Weights of a small GPT-style language model, trained from scratch on English Wikipedia.
Size: 18 layers, width 128, 2 heads of 64, MLP 640 squared ReLU, vocabulary 512, 7.37M parameters.
Each number is 500 + 40 x the weight over the matrix's rms, rounded and kept within 0 to 999. Layers, rows and columns count from 0. Numbers have three digits each.

# up: layer 4 MLP up, 640x128, rms 0.397, rows 97-196, columns 0-63
# down: layer 4 MLP down (transposed), 640x128, rms 0.129, rows 97-196, columns 0-63
up97:479568508521503530467447482492450466411508465476481542494494463484503607541544500504500480500502451442506505456473527446486525531453424503513492543511496489465486500527489499471471470503472468
down97:429479525452475510494519468482495487514509458558475485484484503439498515484522559511495443552486466480446516468452476493468510477486493434499472508412500492474502453537464485498451446460484513
up98:528497474444487515480521466568407541476474448492477468498539502587481452509440518449563544505496560527502532563517472491531483512487533477518503417468477477484443451475551497567557507464435589
down98:564550467617452458454510547456589440517515520519512488406559455516457580464415512502494486461507473560459564507466504462545460441540504461524527548463559599449483441500458485475580495526584567
up99:534437546523461492513512437515503464543471494494548460554407517539523479421520505545554545477489460533619543530450460465517576524459452513492445471493499468535507499417492504489532425485465482
down99:500482542524429586549522509515462460551568531497503474431457475544511457464533525519535543485529476552514417476549567396542489540455478540380536516488500462515479524431467547543624478463489591
up100:517455535521486507487529521531539505431521503512478437520516561473483449512468439485562476480554445529539504524457553606539583477491528528459469489487449522482442510538528506506514433504496531
down100:481491451471501538500505498464521502550542481490445525524502472468485479484436500534509515480514539470539484442475511544530457448522543511549463466503462491470490448554445546478477461494416498
up101:478502538533500541527465537521472488543436494534529465556511515462500468508463487458500468501486484480584560484497482497483496494505485487498486460489485503513502492471460500475496480577515416
down101:514467510514492600472489536522439488525516535475446519513527444498505453519534540508489466499483507494516527451520497461549486557490451534505490485531506464547532478470424508500509540534525490
up102:545488466550408550451405499399476534587599504458518502520487527453464521529504490560475509463490456572484475558506489549508461468539504492502478356549545488577564502429508458503529542431453475
down102:505515409526496594573498474585499484454618470460510567392504566446427504557494576488500523533515597542495532451474506467574522493532457590432522495488425407487528596537479495482409504429547589
up103:438486461514433447492498528511490487535458475546503478512507547492453461543516473499522508525548517460442492484485530480490450519456551446460523563466508504506508485469480412499515515395525478
down103:475521528492451461463529462540498467475440473460515542476557529462484525447513522472471498568555503500541511506521529542432505464444579526460487540466473513498511496475465507464498525490457494
up104:548488538570474492564519432463508500481473503531586517567508540479566457508471505484434505538514453515558487453531485504543514490429627488462524582502505500500439508484477469444528480556510499
down104:472487524547465477525473494507469521454500508455578489504548553519481457573471473454528531526554497519564464410471405519533475433425498481531499542455557500496469536542520517498515515501479449
up105:580512538515465489521442421472521499507448460469498473540488435476438444476485523511521600500492491388495460508475557591442511442504533448456565553476498526437513446505494463438523508492509518
down105:534486465544441628549441489488464468449512481471401459420530429401546433511542407534490521554471573490497441539475515467528486482487466568472484479468529490568529579561533550419509578436449545
up106:432574558594559517540459487525522454477500433499386546551485434521510465550446496508460598498530488534458492500531507517484481630488468517466441483505573514477449472441504456509487480536479462
down106:442564519437523557511396543592504398491457467514507453476433575503516447466501496512514507501548454528493460536525578528483500474535460519610621596398473560508442517387493514485508574438496615
up107:520493492518542475442574529481460491554476472476487502522496486522536555507516407462559488513517513498526549478500496490537486543565435530481470490487459550495508446579462491496481444439459466
down107:615510506544450542509490491579551472477516492545525528527515500529445522487573494528511491472460570521523452484497495462403505498523548551427468518511545520522529465438500503482546488482566563
up108:521511458549550456454453531558494610528574488573590466516492414507498517441436501542423501461479525536562537487464476517451397551492508586520488503527573481567540505546504461490524555541546459
down108:443564463448486599510538405560423440509553530509500531457562474512476546500442494426462495469490518506521482376516477492535484578492413539495521484540474466452477489487563495454496531512566456
up109:548387532415498408576517472484438455526524507484491491509452543490575467443446518479468491577497433422537568520487470467404475553525537493465530515484548474478506515527493461568513536542494402
down109:469546471461462499487586483521490518580565545502369486490494514465589462397461602492503401398619481495464460378537460431535521546479556511551606489508491612450479488450388471523465519461457551
up110:577522492461508509465492506512508497457471489493501491522534465461549443497517461537542467500523489509507485506504527459493522511490525525418501460518531477486450507505515448461497488463502427
down110:460465503486482550502487507477471472477462530481467522504505473467487472512520464474530511498510432548500528498489461550459539506497500498449465462507546465500482477528518457476535514492427483
up111:507520482438480488481429517480571380464512503558575498563481557522440577505487530481514438472521528511537474542473490499425558495463477523498522405493508506466519499495528411494487506470565435
down111:538520462520469490503437510502524449428591528543554511509534526519468524500427486474516470493483538544448478473477448529395524524512459450459497497478447540463457444521469504573486489438521491
up112:487477426505507437479443440434485589478571508501489507485447536495489514586536535466418468555418465484493436446458503457487567585583471496549497475500572513532475532459525559472534480469476456
down112:432556485499492451480509529458528564477585472494499500521457459479445500523524524481521543549553480524497456451487490462493545488569522548518535470544497462489504603469546530535595490419539523
up113:512506494492513497490502487485489514483500497497506519515503485485500489512490495497520476509500508504508508501499510501518480503531491491529498474509522504502496510517501494498513491498490519
down113:482513489494517501491514519508498495495503505494501472503480507523486489506511511514497510503479501506484496501506497516504501493501505500472499516482491497484502500483515523504493509487493506
up114:497456496473490510431532515452483545441406466499494491567536528586484442493499514523491539503526485534547465528609570532551508493443518553424563522478482586477484447515531514468506484497503517
down114:543471513511471547521532509536418486490583467492524481434558472529530565436507562473595534543476527493463549491506486502543525516552511530503504504482480517446516504487509538494505518498537484
up115:531532497472493499470457521438460482492491496529518526491455447492500544468518494489523502530469493466518504538516428513514465477569500496526506522498471521552521451527539512457472492554474526
down115:532500514492551534475501534507461486526462472456502488495547541472501513444537463474504485496470491468536522471528442515496480511496521543582533511524502499527480488509505569499507533488503547
up116:523546513459436426512472466482426503473483625469484432572460486489470428516511577526489425393488490522390467533592450531378482419583478492541475524465473531458526484521504505435546427504557517
down116:550452509443557540616446518495535548477516453546505569491477563507430499483496522527479493502502519456507492466559397562501515474491484522482537552558558528491473536453469517436486482491444502
up117:472462462440524505523526494541526517494493489494583441509501499528463489557527560506532523461467490444535480515568459464473520419529452534526561515503467510439399495500506568468455414545426468
down117:596489495496464556585494464448431557514524484564454528478565486502454515489510436527510500483495560522507460527517500485430541555592463433503471563433510489492526538504496450523514576538552505
up118:451443484539511554558461443511487498535488526496536561499452505483559514533509540490494533501413530515532463506469564517496511518504521518516507441492516484541503512571522471498564505482492531
down118:516510491475543544505471535573537552536519607464402470491441535507503494480498512461577445442537541462420498513534476525463477424524517449450533482489511448505494476527515500520461431485551493
up119:543464498425470504443504504481469532470470459542469547507483536525554524479485537480459509514500511473462496502463491488504498469461465477458499466498452460519500496426551493555469480520574512
down119:460493498498487525508469524527544508431526503493488455494483508542531480569544526468490506518554530485450462503532563500525550481530481478505456528540468521543511489552500449476533445511579487
up120:399533462562571389570477470497473456445508483516538553471502441502498584440559583488474417482490521524585495534496579466572526504491522462519583516422443527472477553473488487545505536447494413
down120:445542488446547438558475513525531436519499483492529508533478515511515529461546505485507493457517441478477583526494505497481537488541478451558505455565535494445463570531468469568549405453490511
up121:516532473430496469434529443536465468470458500528430602532504471506498472575525420525539511463547549484472525463489427474469505442524568459503571482508573529504483520528481516570501472535453478
down121:471401467587440609489525503525499495588536588502538465506463437542467495517530594460520488485509498481543513495437543461503512517562518442481528503534545526544532547511497468484484492503490578
up122:491519562457422456494549423468525531512570528513501492501453556432596468482449523484550419443429506519505455553457468534520470473462503555505553459523548536564456578445530519486572511444606525
down122:473505555517527527452604567502443535527496549477510550486531430476479487502519506524537462446465531513483398445479544483524514497473568471457543514546506494555522593484557528514484532530497566
up123:541566468524471506441464513531488445580416552537503477499444484570471530448512509423533547484517521450471522463458545496514534462448510539507523459449545523490529465508444511496538446531468467
down123:564482442498550505499460507515458539537529505496496457484507492520563517432466554473519484519480444585494517527523488589530504480521513485442497520445471467492544520553494502521572497550482506
up124:503531537509499508479483476521528478511483467510534468496485512524481534575472451488463504451560475461482539546524520512502480514443529491510463498507520548522468500462493530511488450530508458
down124:530528511508478529552509529517451470531492530455545496487490507555505499531457450417555548478548475504477561559520516428483444536477467464496497509494483481459457483535487535466488454507512493
up125:531542526563503482539496547468499510518502467499478505553490498496504501544441537455525524474526512537500457473490504517463508488517522478471534474490567482540570491486504519495494535533475550
down125:494512556541479444501530505447503494479506488488470488484522477501544489524462492492537515513539522467474483510510508505469496470475484466533535459472543457497485463461486529501477518479474508
up126:489488504472413413535485383557447556458518537464534453495511409502523507494576521493486605516407432388513517556444576519521502436567514501471558474363472452488496522483423528508478511470420550
down126:545453540436559466519504553466394566525519575561463538510533455581426416515467467506471442505656548427453450534472437532535550549509517543556486476451382468546521515500450626584553398544439485
up127:467458446428464502612377470568438556488481419478494484541520513489470479470477561542452409512398495519454560456503536494524539473479481518450534488466493490455556516477482480516578527529564526
down127:500490440503505487492514534449497505512491448547418476376466548377476479565545518556556497545516527478487533483534513515610471448459475538542447535462496476566571556424465459487515472512501576
up128:586491448611497460499486524435473526489499571528612517495481562553522378484556485500454571501514488460485446549532584449586562470517477523524369442561554536458513512586522524491595562517504427
down128:481477515467512515445540490483392523430482555459483530456574462497542512618497496469515433543550577490425414386452493541439501486460599445552458546557465533497574458503390461493484575496458502
up129:513452436520493471506520455497527490519480453504520542482469531487496538519499498480504506498486559474519494524482506496523491472493487526537503434513507498508511434467485504506504515455548478
down129:500425490488429502488498531544433549536497564463483561504459492491448504513511503484456467522490527522496439502506499490495476512474514533512507532480474475475507464509477493455514478485539500
up130:547481466478494477429490461472482415427483492566502511549468499597462460508555482483488525566515480513493476568538501574476494458499536429516501520480419464501488455454476550537523538494486483
down130:519471513538557512482542496534439481459520496445490530463531473495490396506493537554448508586493401450513574453529487513493564516530466426473504472501549561565511487507510507592508489424491484
up131:495466448500502477507507500463519526524535463543575488543502475466491474438525484515431514480486465530577524571449526516509525534532424494454555426487503428461476489501522484452408567477506494
down131:481530479472508530410540464475524458422446440507405481534527511510476453558499424499472501471524491492482518517519522460505581492471496435460472474568444441492457471568522576502490482491468528
up132:478506494460431464457518458449564473483514503536469407561512503549542502455563484405522500516434512461510482569503439570449451444509530528552617503506517459536427514536503501506408481476445451
down132:466457576471481542500485531481431576490595577468574519509476471471492527540457579443483457448559541444469514490452537516586556536509510474523480452574509480457590505446455456513515516554489560
up133:462491472469514485418549513507586494445472430570434457416419499429524479519431543446423537456531572499522492512500561535489477492550483492455473500530492488460462465494591539475513505486424513
down133:500520491422564519468453426478518604457542563553494463484463515464483533558477509465509527483587495530514484443470441489450462471460559538472542525507503502428515524501540550515448452490493488
up134:589496518537489504549508497504486445551461471547511490503413593490507517507520508547529498433534566503445437514454504519474441540462520546495520483508513508526428410428474419521514400521525549
down134:445565522611489534478500426511532506532537541508431446429511467548459529493516534510513511483503518512481494456539574506564491536564497604503554502531515424494468514508517455515548453557524527
up135:546502494524490473525455473508466486480456527436532553524420583424469470544520423512591484499550502491417537511502478477424508493512552628440435513541452506464561401565566516541529564530481504
down135:465524459530531480456542487573483557420435505403408508540517448564494527510549542513452443465442549571530548500508521440599416511486457494415470502567608450514459466580480460591459575591532541
up136:463513500496510457527524487467527533452590455463514450533530597477538523536444551438487420530495499511489517527548354459521460501526589453573510489471562475518456492456519482493536523539416582
down136:498551489547466487482565471460488415436444485429522560579559564541487531485552506489496454526537536508459527495498428497485465518514494519569491537517499435506505483522498483486565533503439500
up137:487422537515473422527492477496524497517485515465484525493481501561544511478441528587457492601520529514494452555491455547475500512497433579498509531499468494507477499391540460486558541474521464
down137:525529572539538503549510500427516478506557560480552473470481503576471499528525467464477533565557479560519416544502455466510527449516476522498539541471501507525461509436428560491544515489516486
up138:483541550509583497556514496472431541523461475484579485499455541512529501511507523569518480487529411533502487421511487500552465491541471406515511549449530510498493466398475535445563497486518428
down138:536465489397476543530514454492496483521497528488448480532503448432550547537479427523506512512530457486476462515483500475549501489447434465490477510491485519555526463489436564531517542446468502
up139:515525532481523520536471548434481571476480500563536503447528470459442517464480441622448511525466556561458470519464474430507459481563565501465523567474467487456567514427458504475412499496479523
down139:513501495557544558563609519498502548520565483489604453510529462503445580488561427468599476432468486488512433525519440525445489536578532473591559558479524523540566610542489490481548585500520522
up140:501508520465522522496518509514491499504479475470520472530477494503524461496488467523491517495507526489464487531505527505499485494501490501532511500498511531505536458480469508483513542515516522
down140:491491526478530527494474490477487467503512473511506489487499504525528497500490517486520496505504500512498511494495479482529489468542503518518546510489485543480522466493509508514507476504524491
up141:527573477531495519527497496514585456415464547479536448473528498549411465537442497492485545520502518543479480520555535414550512445438469461535569472427493524496482481443554550552563439476476476
down141:525445486533436519481481522483527489455527541519498554472599487487535409500394601539504489495499437504416532478539467544549522426468570485481463473493425492431525525485495503558477587488505518
up142:527470502522496510536468534439550519538430492531482475448475527487454502460547431476483547438495516474518466515467495590471480445516479502524410454540529490466453451518592528537448551443505484
down142:560541458500506475482553487581562468458558458457562453493519554493487496510541469514474470562510437498451482428508510420458473551550495494483586550510478490581493577544553470516573417491482475
up143:499530492455508460542464484530552526496475453501531523524548451520461535520561484540511463586550543545544535513476500487535430487510485482575488521500521519488496474495467462469499480484451531
down143:488469498520493541527504480519515500559537554485501505558548525468452533501548503410472509486440521495488501493495477498494522488492453503506499486537497492543561496497560499494463481459483499
up144:491521462544533569503507495500483494541491452463466504524538553459517506516482490578511511451550438501522512482472540553484498533499521436502529530509462473442517529462520595455424425513503490
down144:484383522459498509554521473412482474491509504468504559495498490445419547555510491464517502526440513489555568491564481461507515494444473515476448494546475520510395485454501499518505430497535581
up145:544463490442552435486459482479493505513545462482530478495552520486560503545484448498492447484432478477527474504535518521498445466500506481541417483490524515515532488558548506469497431561381552
down145:496474474484511527479448483415537470527526520466483474543542562479620505578451544404521541547579441523493557483534599508478554497472534539494440528512507501492587511539526519496488482503469541
up146:554470564417502515501516501479483523487533524533498472448523467505531575520464515479494479476441527512461528561497513550500498578559536539427412463450446507460492533545506519514554539539439500
down146:577539529457497562461529485502482531567504564503568465480504512523592481482523496477593424519497500582540513452554451585518523566449500467532426476554501535553536531514455503504548508551540538
up147:550524439537473484504527394503443524471518501562512538482547474436459502492517428554454552523395472508578459535488506601467574503499485585619481452512548487532464576461544489539565530442429484
down147:456511443441464510614561579568476531526581451542476553529495493551515552481525441482521548580468531523526509566501504484506507486496416539523461449425501565537495386494513540552506497474532526
up148:469525532503491484507503505475516517507496514488527528468518482493531503454544533495486503506504484480476506526451517497467526545492452473495539444494484482472493524497475506516484513531471455
down148:526481478464476529501529495500491498463485488487489502440497479482461525513517518475508455486520526504506500465509492484522523469545450458518509502494507533504536478517516508519498528499512527
up149:500491518496489508520496495511512479507476494501505507493503491510511529498466511486497505517535500510508512515496528513490503495500519456507479464488509511497508497500509498512504488479543477
down149:540486537494509527515512520517508504518510501517483502485523506510493498491505509479489522510517504497479494510488514503522501525494508480497495469489505486479523506512503500517523501476520463
up150:506513487452520487552503520495532493508491574519553543520416479516446512469437539463528521522488462453479498505505501515531504548498491459498496507470525489444487462530474452437441549509441494
down150:519492459397485455536584530487486498454543481468493488483563529474535497467461529522485516506544505538475543496488456472511447484433494468522491475505477567480476523520506459562476478474492517
up151:517514465480571462505498556447518544546463439525554521497485469437466414482479500542441535503530475515589447510556573534519526505500497541494492474518455521472532559521501581448524498482486492
down151:501430531458574513526443513477540567556545515516522501501479505409494509563409507465450549432431515400520560512553478469501467538505498545571522451509466512442505520485491473461508489497475520
up152:500531529501527489570451501497460598488447498488488488516476506515486437530452458478478456493540519443512473570495452453473547522581566474442528539467511480532553474502563427439431508550468498
down152:534479484538517479522554472493506489462477464471505485465497561491490432510574499447525463533516484499537511540507525475461457540455517504502563476489537463550488526514502517551471517528469478
up153:503526571516428423490500522491472505509497469524459495516505499515568536519486538429472527497440511489466496556560585551474533471527493543483504472501423517503464510500486530482487513458484506
down153:477493526467478486538491535522542391512556551457501482503523470569473517551534547405501464561478438531485456521522552538465526497497413536500517506516499503437506522427512489464458467444583502
up154:497529450521497485521438507508463515519490564554497518532550507541501483522500475496469504537508494403534490474481483528465442454482465497441455481492525519559517473455502482523522512590481488
down154:518482490454497466514486596517496509514456522471451507444509502483510446494457508573516483516506543481454504527471477458558478472494537495501475493497521456534447517435436483515478485545428499
up155:549479510494525520500466468476528507474482482533475500492454520459486521423499502477543520501516554529472462494476505460477485473491481501546477489499497512518502433485440551466477479498484469
down155:537442538537514508544479535483523492497504482526556499516494528528503505513494493539504536482459516522490474499484472508545480440480505472538559454512494523493477512479461483507479501559477499
up156:454448503507553536435554564517582579470487455538528529493438502591507385534493512553512458525487510440460458541457505520438520494511507522423492451480510498465472552544496419525451441544456422
down156:507472529434533543546561544527498538525396453520515497495508430505528500465501550516572446488536510454488493433480549452541468471428528496453499481513505505548560523594443520529499491420497567
up157:572516479496510414465396537562494544580563498542437507511498547510461510572474502429416527490499519517516499484484455482469537540462462416487510500544528527517502487511547438532474478527446551
down157:459440474558556462445437486474518495498534443572534519518508456498536552471510509470555531526484515452521525546501441536449464451522467509550484495491497424450493486509557436506507436507453518
up158:526474511502482467499502500504544538490497474546510511473509501473529482410486482470537520480464440503467482525478558513502462539492470506477496504466477467516482451517515494498493461485515443
down158:498529526472493504503528488518486531477524514497549512475507478546437567485500502474558552522514525513526492462512544466503457518465475531503482469470481483461450543542478531473480532491484501
up159:477526497438464473559548431487555559554509544484476433458470498575467504465418440513472479482445439489487550514522531560545472471453575535482448445499424510493451491508562590491504510555451515
down159:479481560521497569572528494531548519494489514453471462497470380507620493514566566548469609495610435489493553487570510472541562421487543548520475550466468598559499484515624519530505530436561477
up160:573499553532560524507441528497456468427536531538492474524531491496501474455517460539498546361514506525448510605374388516438495457524469536505402501527605549464524552519501469500530558488494481
down160:473468565555497503534550499527438448536560618490563547483476407534616476480508538541497370398584423479499497495517552539574577581541595535482538500578560532506522470484519558537454617436506529
up161:470565483438470451487486639580512488510638474560640594537558471582492418441500464523492487501462565478534548474449524557458490462481479485424541468521538485426543438524400455557504521436492531
down161:469567489504537444501588516400539490447512498533497454568528485496481530525519520487443524458426489480465499481508504509429470461467557484401516626503554523493488500495554505498520551517511428
up162:549519528492531514510501556491429496504407473498501435451545497503541487489510462429458544452491498488476513466477557510511519450476551490538500500480497603521578502484478515485505518494453500
down162:475501518525532591514469462489569511527509522504538501491562488523511471474445556505508481451425474580534439574471553458493517521498589532524522504536506484447485509581462493501510469502517554
up163:513547597500439535561479549522519490490426440399470496527524535466511470517436488504507451480503552475469541503447456471448519541523553490481487522508441468443455511496494516516482446500511507
down163:576514475557519524469480501485455475441516483416421450462491482523529447474494500497449487534482532554507521475460520520457559454461485441458539534504444483507516487589443533446498575452502495
up164:540430523455505481468513563483432545460525453579486495502504464474523467478457485526498549566479496452505490539549449535480505494488511485552508473525487489530528511566533549530537505488465496
down164:490538482540520579489570462469449446510521521415530528533451481442526538530480497485517502424562534494524472527488538520518569484469482571505464504478495466451504442441524487490463495487501467
up165:534596485526617485481491447541492468410542505565557556537536523484514549519472519426519433478537521529513509485549508596499576380486540531493494514462535520481466473456465496496419486456472435
down165:540504513483490498436428467508438528566491588455406532403468484533482482515459542564544507526514539484548454431491460533473524449497529517469439420536504429480536436497489425400534553483468561
up166:511526521514511478422444531516554457416501513475550525553457454468470501478547487468530458527464507398533481513478524479492504551462500547495465530518508461472447454522578480476486466473576468
down166:491392468499452524504500534534475486481494527450439496507522474495525505535461574470553517515456550488479496462556490561475535474480546558482403565470475518532476493533501473511510547564459521
up167:528427488486534506419461512492509533456430491445467433516480556520496538538485526551423533540543512485417471532428476481483501516524502465580462463469493491425513552495410533508476520623529558
down167:534497455523476469557469503533486490545524496522574520474462548592522545480460531426467455425498600556480505451545475483441557491551469462451494541448531454448450511545413524533479521551516432
up168:517554503538564438514489488528449529440527491493553543501483510542481583563417520491536438539437525537486511508431455553423531444559499518538520490463495521401453479447482512472493538531495562
down168:494546554547498520496467587491483457451548527496537485459529468490438447503526556546576447548540531401458547479533510511470595482535464519535587492507460528462460499556422540460442524481479458
up169:454544479474515482643504517482539488473529648514590554552494436452422418472544545469567513488473495469487471506563548510504562386428534606433533535547534488442412485472547420491491456493466572
down169:493555542419424513510486505420501548532423472521457556436411497498402591482469489586543553550503469520511504416421527472529589466641445446522524531459445376574515451514461452445528545512542536
up170:452473509460455525494494481508543454472516492504491487480496548468541555477515482538525522469501537500465524515467570529488516551486445470546437482528437473496519445453486515527515487500452502
down170:485517490470475520499477437502463508544547517473506494481514528498448503517487505539469469528495525556538456438543489437518469488499524507463522508506517476535457514499522562531508561482483495
up171:542551557479519467508432546538639453545536506456545506588556493509522465529470473451483575505455449393518479499528545581530517552468565453561526537516534498463442532448473436462481441543544535
down171:492494511553510467536417510471533477462469470466483554443527441515562491480546446519535540439514552502473415391498470495548526454448463528504458482489472502506456491543527549478593534526512548
up172:490515489566505450493520513475501560455470483524530492534496587526476480459476449455459471569434547560509511577492464521470453448452446552413454477472511540524486540487428537517507561533531492
down172:479435520554406480474508587488559466502488539529494456414519525416550506520463570485487514527430520493479488487498474483529457519480453499430522491465428507496550497482515487516513499457590469
up173:483532580398445438488467460499544525589651492481544435497543446478446436554492432518492490509473515501518544558462494457541412482427520414447488415485565525486472387497545544480525577488452511
down173:508465537498391521486516568545504494497563466464516532536516460532449542517425427566564463579488491552591501487487537485490507485561440488548539415471556479519484469444572478542495564520489439
up174:509544483497496453504504561482584476489506526609513424559534515502524578468470525481524505515491450512582482495571535541565521442563505499473529515506428411495458545445520463460490465576516527
down174:527414537485482577501509479548489527498541525446540508491432603480518431557549524545528491501592452425474507528516583394537409507479533525537495486526533430455490475552442527380497514433459523
up175:473401561472427538539529433422489526534530436526538520534430507498467519487468428525543513565514501503591488477534504557464563481462509523496470612601515541457524477517486538570466448494496528
down175:484458471497518556543498423519452520531489432459562546405479472526507564452517483495487609585516503526564476434482456486495497496529489540475580502490528496484525511530521520467488464469589497
up176:502532468486462530513522514478474534516520546497582528534469510565471450629513476539524524437429545389493487479475503569459530550438486458466444565521509419480484566445510546552509536610468484
down176:461513449463549555541566531465493488483424540501405573443551427526401491536548450464490613567519518536516445446504488489503418537473516459496531503447444507444514543501466518546443462477457522
up177:508505442541503494538545546498430465518479544516493477507480491578523557525554485554506557482501520459574533514503500508486458526452482518532494496516489532482492530439549438539579472469508459
down177:528458523457514555552542554490454456511546560508451472460470493448543528497469495527401556479543505526495459474536476478578465498486499460434450530563490514542499457476539499522531468401490542
up178:521575495493464462493520521502519543439496479522505510498464544503541519531445481507405522445507537457474530504625444491500482511429507544533542514477426491497465479481513576544495446491495535
down178:537472520445508514476510412527516487418429504502455512580444496446482452571563538570501520484538500452433408547563585506511476501400503488507507520466525541598481501504429500539446469543492475
up179:514533459504550493516468464502455501542497475595528529483519566475527525486474540507427496504540466506505537540447493477454463520505435505463520492515504474480508442498497483485450531491499472
down179:539494515514488520476464547540566450479514490520533467472534517494502503498477477485530472469519486509474486493532506511449534525436514504514498469504444517521524493530482499473535493502500480
up180:568537531504438511591578531490538500474494502531543509571417507527515526518536518502498451480472553531469492490464468556490567465525497496458522484441516519486516485516504460526533462540506529
down180:543447582489482559579531571543546434529554539551527512447497469502447510530501496492516481494541459413499520569544529563488539479521447460510528557416506518612588495529433470484537511512521515
up181:493441512399556476531486512475538469508476525507487520508514515526486492528483547473473579474475451445484557521555426536534490468436507460473538540503559503467550534526443518470531490511487511
down181:493455525499520467520577515504552536515516574524479599503590540499505484562497500563504474510495513494509513451522468484468536589506536497495564466489445523508441556521511520480401479576529601
up182:521415471527498501495558446469470494565490561520476533514558411428558475491518465587513508529543525473551541447473551531402417490508461525505445471432527477537512507461458482488487510522456519
down182:579499436461489574533584502645396586524481575458345535447466526540560419523474380442573506477586407557470492442601550473485499506465473458428563618477433396398541520473500453499493359436590530
up183:477513513465466519527472489519512460452471564511421452536523551450496548521493509520545579487441481483477524584458469503436505479565456484536524497508462515500486504526550466495438459513518511
down183:504492444495518539488468432442537475398511397484436518484476549489532483519447445526496457471463478477411568522453595454500476463526495471455494484484556501553448567480478497481405439469503474
up184:516516464492492526456466481468534556466501442532547499468544486465516577563434501537484545468483468523505540541533523483454487499485424480471502475464434530497536539529429550538472416489442434
down184:513497502440539521530446511526504537519531510508488425555525456515480516471487474542511484486478502517476543534488433549448500443475471487455490523516488500529516426516470487466537480509539501
up185:479532521505482530498459550470478501528424532512468510526497476438507408500460500494526543515493525509490485495507463521555480447526573505549479509461467479460506462415540505570474496529566479
down185:565467543556478512515485525529512509450508596554472540517562468507448469564500554506577550518550563544552456473551473502503452484490493559489532507508452515512451504475538572496463456464572464
up186:572527492533542428494499562451447559543534481526463507475535438443518476557491439552435536553566475455464513568415483504492537468474450558516523524484490572566565550478555507497412472518545465
down186:456567480516553505489540443475502559525517526449534548483547455471468508508495491434480454491576502465474499545585484514500535458431451450535548496405509534462542539473453494547532410505516508
up187:527530543488522491497571514501504478522504538581569506477616494550492549490502432541534616487499541534489470509411474516493612499420495549510495501441528536522437526529463504534466484552539453
down187:498554484495518442504503503561456561469472530480540548434525481483453486534502522514596410470438496504496513492521453489447441486469491465424501527407476475551461557553547488520509536487479547
up188:497535487455563505498486497463570475444546502521422560520513528537554496512457500538503523439510566464464478572454482521466495503421433561562502477532451507547506515436488449546452544462449495
down188:473453440482512537537528573510509484477590514548455503454500569454429473543533475446550611428467545510534490476489468501561494518477460502456485538529381556495508552547441464488518505466510479
up189:535538491496428431549465497524496386540501520494528434525530511512523541466462507466483499519483529570512514494450430486477402503498458453533475497520468507502473501507547449454482465433427582
down189:492582430475483595522455533438504358485491480432403499597511490537603556511518495589494427481530489490521503554577475532473457481547555473527496562450455458507540454510527415477566470443561595
up190:499507521490510508487476488490523495499497477493506496518489513503500487486482494519495510494511505487501469508494508506501510500499507487484501515497498515500504471515487494498500500506496492
down190:510507489496484515493501496513508493499506503507496504494492493507498492497518499494493508511508491495502506503501504501499516494509501496501492517515499498511505503496495503495483509501508507
up191:545497478526560468556527447506592542495427558488549469457565486424500452575459457529516512509464493487498523484520595495459521500574519494498527472495458531471408549523384554525461438565383439
down191:537393476541495532506447500556449472534500568570459544551496469508497491534520442440498467588540579564508540516505526542583554467492548488532576472576508544574511541463515535416528504519566552
up192:560558540525415555511452527535490510452445448488513531498502502475498566509550582511448616374546474485467527511569502454402454433484458495506452445432435589449490511460503547550488525511513486
down192:593457427493470557556490458511482468509616510495493480556509590464526464505479404488440530450523481475414511483509441536465522482444457518467459480529457459484470490510429442507437431504508496
up193:507445416486458391442466412511474568559419468475562473478499548475503552459436524559510541601525507424483449500464478497552490417469454518506527491474394519533493533434479501489514575478503447
down193:384479464539438535487516394636589529476478452409476533537611545477488413517496519564539474454509498498480550511489525466461492571484477510544457480522507493510518501579586520485581431552440561
up194:466519517524469496525486477490490495521454504496517497527505526525514501473503493507497518440484495527484469520508519494530494520477477478537504554449471517525520495519501512488521481496512506
down194:503503505461503528497523434518510518509461548501454504507488479500527512463503459526529498509527505520514475521504509504494491475506512478496505516516492486508497463524512485482496500487481502
up195:520522489518511370543447468505500452470519470477532506529459547532479498500532465513466547509490485431485514494524494488531479439522524411459514484421539501562447469448514507586447526523474553
down195:541519531516468466473522479521505548456525491522407499405498443477503466488571456523461501486507505444484617491509519490482511478490499526516472546476506562511505554553521513512551504554513566
up196:565466486505563490538442486475524524477502498540516466465506541509523443487505496444505545511518479546479485550421467518528530564467494539492546496434486465481470487517471511536521535530502484
down196:535450502560527512467567453479543550445517521466517522499511532489519483458489481526520516499438525467540547519465511516497477515490515481538525531494569463484514488539485448547507528476545485